Weights of a small transformer language model.
Size: 14 layers, MLP 1024 squared ReLU.
Architecture: normalized queries and keys, local attention windows.
Training: a variant of Muon for these matrices, 175M tokens.
Each number is 500 + 40 x the weight over its row's rms, rounded and kept within 0 to 999. Layers, rows and columns count from 0. Numbers have three digits each. The size before them is the row's rms in percent of the matrix's.

# layer 3 MLP up, 1024x256, rms 0.114, rows 474-580, columns 0-63
102:540480574475532513450522454438523504457494512499531494509450549492558501486427462485493492578535493572447525488463443536505425469476505489497476561495476469462517416523499496552510554502502440
097:490483474555573567512526572592509392521527479502495540472575469462536425424514569483495478463442447551499555488457453440488552473538580505503468470492543492506452525471521510548512577508496548
106:530508491461478531546530482555575479497509503552501467507473446438444474453490542535484503546559446541598506540506555535449556556558551463546502386499425499559532459518501449526444457518525563
106:577480441521463484476552460530536473466483566510508497510469510508526448564533444541530442524524482526548518407450496479489462461498509453524506495415492542607509497488459511559511521486535427
103:493495497485511511514505470484527514474540470509602406515540522497444486505471492481452447582425488528528468477474491513403462560521553422419538575550530529509529519480528492449582504492551464
112:457493475498455491488468473520551582436495501507434552531436596413438488527454390485522498465505504474541539542507471472523501496436513445501426473514525494510431478453528480496597517418541478
087:514387464510523549423546460536456441451527582523603482506488547542590519523505567530537488549510488477458509443415557475563481448511491505484505484439474469510454481532528443444515437457543601
085:506484486553498544501584504475545507479503538534511470567496537492567469517502499531494509486559480497419525507509466471484479474506463501530513478457541455547512563538489549491535550557506562
091:576448503478527483453483489490549559508473484545491490435527421570541472449527480539548500533510485579501459498584476507541554525483457506518548528504546468590413449578451491506490566521563496
086:421515504502524565518604537492535507469504460570559514503545471472515531528572574533537461427490484477476524556491477532430412490476546481458513512489423482487474541567519559518501526499458523
120:495495517506466492598562455457475494486520505520471527477532559487448470585475456471558492498512510521517521476523485482518485484470491491468502433548544520494495512445503478492547484487513522
106:485443556504485501529539508513479497438549476527509510546475500525476501544513496522489589470548500523520508474516553532461538494505431447456571457439485481546417467518530498501512470565453443
096:439494477519509525472505492508539533526542492507497472503485492552488429508507614515540424558477475557471512467516533445484513427477436428511489542531454425482538536522549434506542451536518522
093:571488492512515470473557475451484520473499448573560487501442452535518462535458529530488501516498471458540484510430513484505529424487498454484486482500481429549504498466511484467557572533414491
104:449535461487569464459487466552490439483611518501559499486530513498574492493532486507486452533503528504548462381483459465478524572412523479501514433465508486492495502409452534539495496532462452
098:507499466504568479402595536429507505519486456567486462553455504428480488457471516497503540537565500481496457525482510436506417524502504456514487472513569446559558460498465459498476450493560480
087:526468479467516529484488578534472561461460427480519540523505440548446545454473552516467412504489489536502506501448500471535516504507515490519526519473509423595535438466547488520445514541515507
091:436513516480489475549498535482551454512429494553522516504469489490563477508532447490555570489558430539561489458518493522446526464535482481437513427492547499520468459424477569558492471500558476
123:533435449491493484449512422556548528488533471541511494469506506478567546481507523543580592509451561570499522465477519496480472475503410488487484535537538489514460555472513493505510499516518497
094:502544502505595553450555513530473538501486497514494509481513550492547555487478451516525515537504536528451516491509414540468524487548520426518521581475518541484498570485527507522513496492567512
092:508477481475496517575527561538442521556428517496496504497510509512502442489516501456508591538440474461452535457486489518583541480528471461522515471561494521491540450511523477459465481572477529
092:570486545468500507506467563545556478414552525517539561487461525563521437423514509514575541587474468506419534432566481567496433477500467437495492403526508535477512590475488599575500528510443495
145:565444534526494451479459430504497438513576496498428458441476497455473518501503516506552473558487556473492495534582484482444487527456524493455544467477434402436471519466615465534523435503532483
091:470548479523484489538557501503497525546464525527538524531451519503497546490554561487548476497438497527511503449444470480416421512517412536486452551527534530453489453566443513489487475445456380
097:465535487512514526536563465450464421462473470504574501493493431505460570453536466534510483508502543473469599524481505436446486540451442457523437508525464469517466490498444490559527548518521499
090:551480464489533441498521420526519506445491461526416505433496456504538469549454447515490485529482494513494465468579498559502499514500472507520517544503495439570462483521548490485468452522508446
100:529545434551468425399549533437492584474513497537507606458492445539446467500536497516530603539503513537550485444540456486460550512475485474539467547487490474516454476437472540459529506577471503
099:511471523563483530520536525454508446446476557524528483434463506456523493521516540563531549503501522533462539542530506493500497495500538492487538471474449482485556436529503436527528481528437454
097:528470464522549504492575554531502522446603538577471467542543491471492528489463487460504516465473556529516483381499464541480526438461527405532502472500441518492487540442461490485421533525523463
082:488516413560487529479569493540410457514459540556493439454509512509436534511463427534482500459513467504539552550518534513517576478504533493519561512431494509500503506501451561538585465500469467
103:455406519505501508492508480555482498431478499565565463516600479493519442515410520517496495575488480549501515420497529556488478552457543514518522432506452382491454504511446529414460505536540493
104:471466521510545503416607533462536547443437515567535561490509483455476542450577478492465525529497442473463458394494507485499498607503506507550491530498473486455515434502523492538475501520468506
089:540470508469465449513506555509480457501482521533513597551467547509483547469443486494498504491508518500476468429526462490483498467512490533514520458456477566499471423491488489518595538532464573
089:513497532516462570482559477522597494524468410500532528536574448468488486499473592460511465504433496481536479527579500474556526470507497507467512440457498504400528476501445527454555535498505468
090:455476544599511509430510522518531512491523498447526523494448434541522523486493486487582406536441490465526396541500387499422507574522499509485510470495428463472460465477495501452532499509454527
097:501483415460490550437463480479527429462469536479568513386482465520554556538527475532510462462524498496521512455454541469475484477516502505521547511461599512490500441569506511453521550541530504
100:489477512485505523449479500480531419464471514499511438501603523548501429562428575474503523478494531549481490481449513511541538490519454466498545474602503507469509560521524513433537485457419536
094:479490544440535487480513515529534547517517504445444559568501502464539493493452423538530520552563457501466521467456412561482516520513523529539499545531518529435498513488466503469513468571483507
096:496470473541394529502480527523423504550498482521513428541497459491522485532496463525457514492529517515406544474497433489511495512497561415578523527478456541506496487451449459512508423514577511
096:537474540465519467459531474450525487499515495491525495447509427492498442552467549511549533438498507604555443440392533577459480531564486496430508458399491380464486530505452491495545467513496488
102:477426538455533541507515487486536553545496537473543512494554533500488467452515562486446513443574469505408604500492443514476482484483505499466550529530454489486498460538481498494581485466584580
103:570423513533451495516540495514452458441554500545557517478497498481514473503563462570444524495466492517477517475464435447534535535545519506512485497447469502493482461512524463584451398524540457
091:459477537504513473466492506489535559452511417538431621553514491545448526477514468570514428553544538530462504483479433461545515524492534439523461501509474429463468477474520553527492561564479537
094:488505471469444493458562560447536533559541517453501542507491511522521483533506431492493493529575459544485492513485510550425482478473475525535493396447438516521447435456479549556537479524553514
090:527535498500509519518464506538463556495456495517495515425517435393515499522492482534491524488522495482634478535507543507526530520527479504483581467486471451509507452550474494508545573499499472
086:570473519499535498425534417461506496500510443496532543500476468439467483544519542541512511496514460482475542494512484590520526503529528411467526491537491438478509480503509536484518479502522485
101:553460454502468496484518480522516427501497464556505502591543577488438540471518560459502481541420456499479554437496562544499483513468525451518537536498461528537505503452540517462485471481488532
090:515467466500563539527488562481410441509436525498529580528594526536508554441521497508488515497505604508483550480426497529578464461490501476425631470459508594487519561533386486507580474465507506
092:548476481502479523480527510450500453545516512476545454438419475441445496492491504465481456502499541527448487472449373489522465426462525502568562556459475474569493474547492577506501485464479563
098:554484498533497549475529521442504499539395462470358553448507476511506470535464430525461591479512479488466567538524518477500541487489544497499552486519493463491471484469507550527505466390567523
096:543476542553452506464530548467461503451472449543503496534517485491538496496440485454557449525405447529469474456530486520516449524484504476487515536543475523569541439449561470503468497510491470
101:536485557473494552532522550510454456536445555506433428542530560581558574552493532526539523526584556493567423442536503520517454516481517477495517484425536480444475436414533408592488557521571535
104:562501466530501509468555537501489441512471479508503517538477473539510502529499452536470490541491402489475490452515452448538504511416509482491503483479500547518496473518482582591583481565525502
096:493491513496449512502522504482564427520507503559522518505475481553610543500506509543529502523533554477424449442532518495538561556519450465473530399487460528426533437515481524531492518559489512
096:480569506506518470499533471541544456527462492515427490509481501580555507523529537551453499474475451457434563524497448495474514554493532503499571500566499548469480482455470482499468496504519518
094:441519407507430452525538455475446525521521501504520450525491512466475532534537504557515434479449480459518559581547461428556531481456459446504463500536415433454503431497500508520546533524477492
101:462455473517494502456517443513456441555594469608560516502492425509563473531489541513510456506487544504504542398443519545568482452511500474539508525455479524498557512516495524458552497496471463
090:439496507513470401489498391484503423468490522479525503490467452535517425424467509543517471541481526514507539512546513474486471479492450524476546515480424526494485517501488421550466467542501495
091:491526437546433465550552502514510470502507526470426494446523504576453452466440532474458427490493469510531510517482441522498538493475478485485503454494533434502511434542476495524563484434464502
096:445501455563502497510517532455494508507535505534480519531468470496456484483510490510482495466502501510494464517479480449466416503507473434611505490532477483459524461514490496536469486523426505
117:435510490598546497493534427510461484508553514615518574493494507425515439530477523556456559537547470519516503572520437473524445486477519490496484456477503502519451486506497491477499549505482520
082:511511474442516479394565518618494520487592530476542478463553487481520547486586457535570543494529400489526480531432509524550498592504550482504516507477550461394472452452415499504478484583499501
101:460471517483467496469505538503440511476515476509549513475424584497499499510563414511475439482505377520472493523474477484480500479513474471510570486530494462467424505503467523504547459526540484
092:509491495438498491491523493519503536547484495520597509624553456441590491509520520484567466508468493560494520540515442517489469540555449432494568464463577467478450491498467510537509375495513450
095:503521520552480595490459456472490490506472480562499485411485546574467564575483436464432522536546464548508499494424504501444511508480530510465487516551493486428504361493505438496502509501446499
104:516516509501494523415525499466522444452542536565542498503525525520510442455484497441500503490555478498460517546603483509477488564575508471472448485461406469510418454557550499547518575485454541
142:511476492509495544522487549542481510517540540491546511489547493525435529520497579599522552527497437551539494549541508468432404478525404499459605469512535533460463572407516490464480466489530452
093:495483509530493503576568512403500481549477403509496514552470537546497464578481574512566483482497446641525466422539500562537462502537510497512571458490473500436445522449524510494431529485591539
105:540505403521480460508599539439517460416487524544495583462486449534471445490482573569519518507462424505479564522407542496550534519508487479480567478489468503439525468480529472473472503530537522
098:527469507539493505489509488473570465496483563490549547570573452498501429504551501500493474489543445517471508465473489602568440451549585519491505382500526480492525527496475505545573506523499512
100:553433461459564487553431472416578498435507576520557529511529485459534515508485501515600442518491453535492505504519448473496541496437441479404520471465477541543510520594512478438462429563449555
104:516469540504496542445612609443505487479506437442520551491523543499470494560522413475558587541533492505445530477504506522448502489561508450468488482527494555487533592500474518526527475483424529
099:442556524483441478444462484493462503492459514517533520545465457547440502454501519485509448499454501508480553536482502560503525545478479483525578505460515535476489498488498572477528429462451524
094:395489433518500505570517438536513561521501472544546549577504515539520568502553514486560494512476504537534513466509532479477519459455482471459428520483454574461541449511429524573527544536433505
104:575405515494511548385558515513480444562525516467482521443531509535599534534452511557396514533591512565465489514501469517529523440512441473535561526476511503479522454554522482516394494553496536
091:516450498490454489556507540481496481472431507549484520500573515532447467482497444536517521481526495536494460536474513503405450504474538510539514524525548508514524525461495502514510363565478504
095:579526503485551485413504542535504503465413428517494536513501526527446529445442441486520478529497521504480495575446544471471504450471479424504467465478460418467475491444490560505468528558483526
093:482503554516480463517491437397502460499524576536523467577500530492399447535487507507514565468485504417480518476482462556503490575500488502507476488534487518450506504520483518532520484557526492
088:474495492504532533463548485479627461495513533496476498497561470540488559484514501535573605522484533502507439505538511496491523509504484506523482478520521465540504507528506510498518542501414620
095:542484507457574566505561440581496438446582562511432490426480456534531504464543534489476441482506452481600507510446443601488505481424493505485554481480524406497436451488532507477450536502472470
096:585496462505509553534498487500520484488474510504466521426574515484489512524417445547490519456445475495508492475526495445509530499539519489529442465493528484524463536489421476504487487547513527
098:484467528470433478537531542525570472467477550468479459484492485448499487493514437496498496537521487531475516477477507534505550521504502509462500443531494598523467464424547521527529475499473449
102:536517556570484519507527447504471471476508560483507493457520430496499487507434555452510534525413456544517540497446440533479537474531497467492547485505569516429468514450473488488504408487465523
135:448480490466550490512498457477514528469566456506478548521494563482552491531487549534526464574511484494493621500497495482547488492544401489509516440588482487502445580487509475486502484519553534
102:504501434503471508547527464549513502516524508590455527472583457469433501460403484574537458484509549492463517500450498513459478460458478514475489430467530459504524390538585503542520502583470526
101:486552497502487480490549527511516422535416482524492508468475454501467567499475508519440420553534502543512468443528490436497457434516519480478472494477573458475536484397458510455557440501472496
094:580465495452573481551524511535611460527532496503477579472542517491528457517466557459505433495548457462473525524471466515510547468463447480596523494534447420459437492487475471478483553441537515
124:486452488538463490520549488510453465572531499482433497572549502568468457560474498509542487514502451515441539447537499584562505430518498533471535479555582475506456493523511545517528510492549447
093:588487510507529524564526521504506523475521530462537430520460508505560477463503434430470458526492413519441483535422442624405472523533421488524457429482504516517473485502562468434468460554503516
105:485553506470507518553491501488505487426492428541514527471480444532525479602475549510485457505456565496552455468505473460533516514469472522556544467448465501472474547504471472441529453553461455
088:453478452439433466507448384509545583528475481472483512477534490523499454560439479566515426499565472449551534479452526490421533513444524545521467495552513504496491443539485525434523463475527517
094:527459534450485534513543548513520484441424515517486474546473554523545513585515489523577493529460558482528518464463540491547453562473505555541487445525494484502514457529531473460507561537521514
102:532521469536499495486542584479454462458450529483585510488505466504446536549508480478474565552439423512465512474475580543473472455457574445505505476470530480444509497514509514472483506522420551
108:560449476525532464480541524452562499467525433520571480597545582574514506522523486539551483516542492488518532504506395478537454557550472503570508541536509490532538520518511533530519498442525487
102:585446528518452512490562563511457510486478461535439522519495522443459442531517482509502499573504525463580526488499463466513491473430526502534456507487482474487491486409521475526477572529493486
114:514457511557427505537503439511519481485586518485540515467468483542480474544544518540502575544465550507438539525499496503521428470511497476482460526442511473426440582487515460526523454465510484
090:505414497477476492491532453527532481488499514474492525433502501488591537530489477554491433520513495505485493500490506494477486486443537518527523451464494515519484433529484541512459441529510504
096:580507390515488425478558416517502476499536453461525483404405493516509576534532481560509477570549489489473515531502565497555491469487539451531449561551540446479474437480490566518463487488479524
106:517468478570596513467580500542504420463524509446575499454494409486492512469541423483507472497538421507533511462497403490447504526543527432468541480547536531521454512487535519567523506568498472
115:471469477473492570471607493488588501415548449535536506541513489509494517493488543452462469429464538509470507489482465566504491400459466493537483551429473503452472469469483515424485508503445514
108:482478468487498550478545529473545501487561520464548504432522475504470429544534563433436553517524506490466500573549523540456413499510500520480518432477506512536497608544461406452537510514496449
104:504508594592571458534537487503558493489443466514569504484607498486422509486480540526434504518540456574570555490462459514538485537460401501482432504509495470478453576502506464440569519510445438
114:470475558405445461544544470545427519474499494536425564464492485500527507466562512475500571508425494507492469510541419557502456420479503456445509479546461551532380477540522487572441488512574553
107:516485488485526510552529523456519529516535444512542542477449502564614499447478486453497516577446461529505524442420505527507474489548507474479485570480464500460602469465546496502491530527431489
094:540452497503528572463533471502480530489505463504521514507557532522485399527472537495544508488442479432535532403494497516480557518475513461506568477508501500517436469440488536520525444517501520
102:427465509503514489506519411522475560487403496473481512479515477476478497473507483483513560498431478567497480496449486513521481454456581479485519523511506510553549578461478577479461492381487484
102:443511505484563501567502540475516505539482492527522538448474556522529474497453511454466505552481542577483498479431468518486539468530493484449470589508482508424501522439453516555441507511540482
# layer 3 MLP down (transposed), 1024x256, rms 0.105, rows 474-580, columns 0-63
081:514525504452466468552459481533466539455466450560563541418485524547494506551447445545573437461493516543452540462508450500532515609594442513473477505540585557473514438498499467467511502479519508
120:484517490547498442603539524546488430502548577465511439517532586477555506515475466500475512501461532468445527488495535509526541522468462531476440452428548602521503537513526518499539528532469538
102:425478524480440473492541591521403446534500466493512493472502503567502525463468543469536558576433517454501530484463472554471490521469457452524502528489562526445545483398567507534489518542494536
101:524536484535492490490452563445495463528486492450482459471568493487526455528545467518541519476506476484572521465573541464429497463526530556487515488429547525513525458449522550507487497508464490
098:547532484511432553572476380462556529514504563450555453584483544557547484503525594458559511496455478490464490453480452516452537544437554472424526505475531557448510505493569491490522494465516533
070:483534426521443489491487545522472522542473474463482470455485454462557564492554467595505557511493537520520438540507510471470480545479501514504562489481461536505514533502531522491493363497509550
114:472543522408493502483500457472550524525479542477506454510489536465503513489495434426525589542471535485478459474524469411487481452523515443464511565442523507635566450481443554532441496454444510
124:474513533484448416498475524507457471552508393505588537532503496444502516476494538464453572465451522501531476446503509490474422646534457482489512536508512461574555506560521449524484522449538504
110:484526469580411504467479486503483446555499484512454430465508513489537423564556436515467472485495418508543476484477525481479555527502467441482505510466463515437589479496471497537499501504509465
096:486483569535479636584420424457521546538514579473544504550475582481502622462530488475449494570469521423500490495546539459512522474517510450468462598545488451497443516539497514539478463543469488
057:524552465472477500512493504516489488535549540502437480532472559504463460475504576431578488477460461487460568514421473513463463452487494518521486488508558420482553499462493463494502563508549498
075:532493554534484483522421526596452503495433550518509562495557447481483514533515541438471537487409496527464608508487498485536493444544558495489517508518453475538473490535488527546488511449514486
097:459525481519526397552486516445475563446533479508428508504547483582448437439491491487498495489551502508446517432463506565472557453462443451479511448573484492486478534532439452500505541536480553
071:546537545398462463561469524484431546536547505519504566514431522545542557516506511519484555493459524430480581488556535523545543454514460478485485497578474511485495549445500438477503458620509485
093:467548520464441468515449457510466504468438492506446531465526478561562505486470434495470428474471538492481468534494516444465480498484500519485521576579467474509481541501480537440468479539496523
074:481500476484487494454432485545496526439486520485464508511586571452541520477509516513497456464446488460516475517490515509449534570498548507543565431486526484522559587570558522511467479449491447
116:532571551448539452411462468567515447507584530568500456513429505479489431549459508459469568456423422529475473479569466607489539561540513534472535475467521459482488522531487562515500449518570548
111:516467466457492503512495560567444480462554498565566443467581580602524507497503592543461523556454478519489495494537505503453516492506484549430510526544481482513465417528537522413481496485509437
029:467517535521507531520480497493436534531571598475471458543448473464472478547498457501556462511539510442465458572426485530479583449543469436570477498558445525536501465529513521443520548542453447
105:445495550568535432485498486492515516473478479530507513519480491500501481476395478432511450528525448529479472442461450500528574513484499577582513537432527551474517521554535517527507444408478511
100:595496497427488510463474502565544440473517555491515501440562460499513384513494485487444386546579509480464475529516507580517539510502516585470531491523513544536494470508484551511485551482583426
100:530495562447547441489457492507410537536562468508479526540490546530566463489438439507542535491483439516490547479537489529523551499527540498496469500490516431492542501423501502452517474544500481
022:421508490415513443506443533490467487528487536508425498555392480482520475538436399475437493462457481522461472500489541485498557516539461475470482494513520538435436484488530418554525483491478509
144:465450544544443526501437558451541442526489546646520467463511467500466564484559526479519449477485606536480486505502555489468565529530524525500451497491442523499591555505465491536461469480498578
109:514484457548490508517507567456478488523519547534492510504467478514428427501454431508499483535469534431584483471543494497564519460477524458477517482424505479503531518520476554473505518513531483
101:451497529438481516521518533537406441517470497506522564527474537479489515494478546512443518558436485451524407468534535534470505420466500544552538529502466497560566452468472489475466503500555557
092:514533454565466572471509494490535533495460539524514558500532451529485574451492489534448502448511532485535453532477510629404475499564440475534483550509451556483464555463430461508477560517480502
109:444508503510472417460438454551489529526497536471533528447480478448530542542507481499550566483527477528493507489426529437536477490481492498512512599495493562541521485537484461461506492550576504
079:479501543527474443529424520411514515563516466397412496503477527587442528541540469470512443473507512480563499516527506531458458563518568497467457559571502520467443572475505507522520472519504516
123:425436532612499527483441499476516548476607501519468495507474454471450473560415471430486433515515513453526570485556539588536505490446513566479500521493535530476534460575523527513523490520524475
094:445469572445507485466508523483537417496483478512568445477550431490492470437459502536577509457565514492491452562558434450418535463477479439539460527547507489528481490439493436495460496537517483
097:533500528515425457533438534452563422540517483468489504482546490525509601525486467478528484459500495469476576501546512499497445507573491461539536461470512534467533549491515578547558472557474567
105:463531498486467552498459483593507577551522531561521493543548538479544558488483575561448490527500467453514502481456473574545499588480471523452533507473482438440474492519431539498514526477535477
105:507437510469516475510445475468566518443507520478451438482502508431500553410557508472492456465459497462529530424565551539486575580518602484498514444432511539453471449489543504473433526534560480
115:486474536528476474514525524416507557485478560477489538443424461556543522414465450526447438563412513513474416587468549526494456470537441500488524486490504522483556460495524554466467491500492430
069:446560462447557481572515493502494463487482487475463531526555496457374478487521493463520470521544527517603402528494505463457608479531486428509464479510476458529534465534528505504482489514493529
109:405566504448477545500490500501492511489448514409516520508482531517428533539544496540574526572495446556444506493543514496496476524510511555512515456556427537518530484563400516501496483524486496
103:502504473577537488568498497511510462543499533433482534461475481512524530499445537479424491476548468490481545427489456522451546453436493533422504515540533527549458476520492482567463586516517500
093:440486534457487500564517518450558459496475498454508513450506483445446484508467506520459376501487571432542486479517503484522557543444559542481433577575449541589521491522553485491542536436437487
113:503560486526455469516524560468499566476489462522498449579503506429484465535455539495524460542509420495470451474476460467521514490535470507425554489534504464500462495472488518592548541533460516
110:463540488510506460480507492523559509515470477506468520582535549476517541462499479488445606461538482508483573512463468543471481480445451508476475496519482516468565504513528498566474443541550461
113:470508536536512535499530543405493534535382491455547488553550512490526507518515495491482532515501547513497483408553511459532525515514505492490547537521527528495499486539493441540546577460518538
070:508539563452413509474514483576465480491406506498519467498518472477494498530507490501510516500449566487501481565491533403448504468465533548507514530519582556431521573487499512589404479562484505
115:483476509473388454432487487510508558483455554538520547483496540430550546468471495452532488508500473445451564487531482552443496430514427566502517455465431492445548498476526466481472517529563441
119:474514575442499510452505447522479496471541554503449489552454479471577500527468466566505523490453444536495634461504493499514463410545476544560507602512471478514486501482479529537449485537472496
110:468523561422498517531493494492494536520544494449508443504566506463471484479495503526472502522543560473504517543538485459482519475504532528502490535550512406500512507580496501536430490419470491
104:442472403473545519455456472487513532556465491541559457455536461519510509490480545449466544424508407459580528489468487565540488587526506497494494517535482520443516513514538501470515447488463511
108:522468586499497408515488409469499470471507490431487504499508567442526474478452463499451491525526498565547494555547537535463527489514529535545512469476450468547508542522511467464468548467565452
109:548520513491499580510465487462488462509530454534558474530533552497479467409537542480462598462516481518514519486380504495523554543476523495499460448470528541535521518499473532530446437459468565
082:439508452487474510445485473495474484485581494520497489441463457612431509530534490530542500488484517499610544462497447523450513575507539556502580519489602433564518582464495586487484515416508459
139:477504482529538446490496506476440574554472470533488576540523462538475488427399568521519525483454511442467459484483515535540449490524558545500497544505523472388503513469547553509516448531457498
106:462554564562488480535537480482441546441500489531556492435452517554478503522500490497505485537508466546528520506508498494466572492429482494509558507450481518527471551479462465539465602521548485
098:481527458387461559451444490515486487586513473525480485464488485464494486479554462549503529483500481552476518489526468510481506520536544479498448482545506562430485457519470560535487455505472498
118:521571524490500463488491434497502566566524503497448523489489479574507460510514516493568495469547509500449452503518529413537425473436460582442568462518449458542529456532489496453445523520484511
105:501455552502534531505478529455494540504533520487544427492519452508498521438497453454546470491454505496482510460514470510546525434469424481507523422487513478506626571493429477486482554494507431
082:482540533523475525526431426549466485508513590464507504519465449470491472567467561504440468521444531447482493537447539497508510564462504589513425504625502469562531603501451477525470453548415540
103:551545499559476528508439483571474521539398516463614495446544520491481499460522487477488499538464472523542511462473543519567489566435484524466575451521520455398525519532447485538490460496538573
116:415471488521517544508493626468500484541515493572490501519446453479474519492479514483506510444494463481466551572460529490473477549503565479527460522496474488505561501515507554475506496556548564
102:557475443490553595534499501518505528483470508543533504492473543376513450527514535523521526461490412530544470486532546458566510538481473493479483535461474501486530532477450523485522510485501511
086:455571478544519465494495510490487440473455431425513530431534441504526475496462530508532462537557510499453471443560585493506525420422551480541488425505506492497484499381465481451508452512519562
011:498504459462496579593433460484463506441407462536481496545529484538575471502524502556562524508550542467510489461564526460516555478469460493452529506498529540467510534464453554541492438519490468
140:447635469529451482536440565487524439548516457386471510455534456477523501533591524543449499477500489467501538498508508486464534551494561513516496559509448470569519460484445462482454427471509486
111:591492515510495541499497528460463494472455490499504489463415470538529499474490515465536519488457518461472439495488467543525472424503514570495521448569479549460499519460580438552512551561413516
086:430489573487500483495459426582503551464477499475476563470604488500465557481428577531476489510551435493462565528460504529470473498541486464522527553491509466528492525549559504528508478589538389
094:503405526593507531491530569480455525498519509486482495533535478535525481507522541539472455511443522470535487513504520464472494474538581444464432451496473568519540502484507513476578474525499499
096:481480519454535533511521462483475488550457410493524428555485549412498454522429430473467544499508501504557445524539481546474487498488597497542501412459533495483475446521534525564528494498499515
016:514510542445469402505528432487499500510503445433572508449479492505585517422517417543387523528563483446537447496501557477503498476500429502553491513446480536460529467516500472472545525547510509
111:490490573465412522527426483518473496512560558395478458493433567533484520525464533452444478545515534422440501445482500453491538533535553522473488493444495545479405447541524470523497512516508569
075:410453526402529516524495505497586495511506534532504555504493491521530485563590366453426525528536496509536506452490465557454472543511534499506470502448406541522495542490525436450572583551506446
069:486509494482455448464468543570497505489506453598462485515476463538536549476469536586554526473504566484476586530505512516560520436464525459462509464587438503482485533487561553518471466518518498
107:402537516493479507513530542562486486482510547500541499537491511562533517505459479503548466554521506565523484567452497399502463562470501547544435502457543534467444526623452479492543579451529540
100:512459461488530499521504540525457497483490532570528507516436448472522498482516470482583469504508488531553574497492521479513512495470504497551468499421415452528420487517539486467444508494499507
098:481475546475536478490503532507495495471503491537523549513408457549515501543470480523540454501467559442476442516509526537485506441502417521472513608493555512470484459569457480520437533402520558
102:523457543436432519427519547516486561467510554456433497495533517516488456489471484532553482523484474433559504542511477506551463527436522483603486473444453428493472532490451516507422484463466557
080:466566513554426517529535509526479515544477548517515518509502550469423481474545456502481526518475427499520490457511574581543395568477468552465537485557490461501532496532468560509485442499484522
105:482523516483486518509449495561519562492482546454471479520433555481477517547447557507592465479478506461527543531474514497500473521508538475516506453493435538522528468473403523486528587446488535
090:419475568448513547595496478445587521525498443471432488491460490462489528521481549553497412483578542510469534540551534452566506508527470580398478590483503540426492518559495513508523511547489487
105:445560513442483568522515466567516562488418501494451466464499563492484482451468473577491502557508503472518490504450488559486463543571448556518495543507526485560481510502479458496425511527423464
120:473466535447455513527435470532437513509546497471480442536501524500532494445480475536474531491485519439517520428486425566390453473615473537457420550531505470530545514555409533492483443528430489
097:556458511476480600494500530450470545568527421523527521467492509505546527461466519433550614541490526451500512488491570438480469527512485495499552507547538459545507483476481542416572417459498528
099:481490500532506430540516520528514506476417514452492505479564505495465452515457517541550472467468530470458572559505516469529505476573499536469536507554520414475539527447463528559472503441476541
093:444574462467502461425479490536428461445485559548431499488526471620521511522536513589464462482446421554476528527535488531451489498492496536524499491451612506530479465490517565498482475549495559
090:500476455511529538552493557478483410497473522503448445549445547442525503516483531479506524540524481457490550465468555511465471461521499529508478506502445541553370510438520493588439515509538511
070:444497552559513486525521507466435505490572467492530514454500517460500519499473595517469441572483482523501494456496451574475525538571426470509548505501455497562487502401502492543479512533461494
123:500504481461453468548493485512447565498501456486516406484483597475455566513504528485457455554532493430453488457475524480547483525490593503545480469518514519570521464520498476514488567541543426
098:506447536601514507542486454456532527526511469514519532482536522515515521439507513519500431457545512449508442505470438472544467524505465539462503498487479486479559539479493483501506493490501513
108:509453471544511603560558526480509541528555553455470463550509463496576504460552528520470484537554495493458487477531525460437546538521561472474492504560547462469528514477444462451484516499474481
087:486532533500510492437512558535489500462461480492496481538432602527545500477462488451490526482508526484459536442537526552478400518552502494525474485504540481498466544593498504506477568516437477
117:461474539475436412472509498538483542512471572578558457486474495476512521465482423460535486489419455524484554516478522613408525480561424509556491475465528489506520541520498445487503450573522424
095:530472464461453476549501473569464482468472485522529474501469511547465576576502480521561516487495528572442508570470490483491491532564540476544522494476510493520526498569495414490454535517506455
098:618501460531496640504600485414491463449511531505503487521511521528513507471460533522495562500491529487439527457449477453476499512508507451519518539480503530593516455429532532475496528517488493
080:522480477566453502445421417500526488528497542511558501584474457416507451477523462502512446475471527538552456524506424507536529472505597480581475478421518498479456465517483575473491527515539482
097:545509551465489439568539468456576545554492531422437529562472533559508537523474470498531537481535439445546485452486468444402500504461483520426527497491495492475517530495519469477547582547490507
105:469523454439493548527541458452520593505468484501532524471510493497500477488497523470540483467497429406472497469475551435469544528513459471546491530522530494516504443475499497543488549483495542
116:494527555538494515529542469512514505494478472492518457555502604504541438497498471524501422463533480486481547502484524541554528590465534505523559436464527474494577526554586526462569545457501504
014:493535551473501492497437518498488513480470524527506469537474548498425498526539423435606497532539576558513541510507436596450525460490545496541427490574541484495555512442504484537440538472539453
103:585525512488495539513491490553468502522489461525543518522541532563442549429492524476486483541476435577482439508467494556467423469455551519532449578568459530477527484460550491561506511491407438
110:592488546550510490528473502521475476540503467458486510467484528420509517578621464514477539536475490489533516511481481577448540553540514479515498469529511433525545483467485491492470453449436556
078:507488545541536391471399517423502438531524511515478514496518500427492518570500483475454483503488467459487463544548574448445477575548534515435473465488464537507500511457501571542529505526541501
129:450550550554487515542534501491545561510509517521502556527509447450506500494499462540574479475447578437469516500485514525482524476514560427500483479459472480466579487517429509478480453541523497
089:421516469482513456528478485451447459518477546502521528475492500503504496457558449459469500509535460468567532601589509551518498478570483522540508517502529540485456533524513494484461512508465611
108:568487533444450536523531528548459567527552463542532465476513458524513499603545456474452499498471508449465515517401528503467542513488521507561534482470514411498440489486558513517522467436465503
026:467517477516516507492484539484469478604494444461479551471454489445562497446445563438565492546503445483483539484462553491482525507473564535536547450518490474470523469458489492524528493461437558
101:526556519508456499489503535502533495528503504530504496511473546482458553391483546533501515489487503508491561510472478520534550437472553526480487489458443504494467461514497501532506502446495473
110:521504537475431465566479512544490534551462519494491534519594502543510504506506539470422488503497485496499481454552450555532486485466481493522516501583475437514500564512524502542441492506533448
084:489428458586408510482532566456453507562503493527508549508512526495516418486506459574501519452509513441555514533540499481500486522537481479503449421521491472481520508512547482528480493549413448
090:486462479618534505540459480555494505510495468519531510539469601406529429443455517484495537542481531539451487535489455558510492498485515460564451470491449496491531458506511536469477485442561478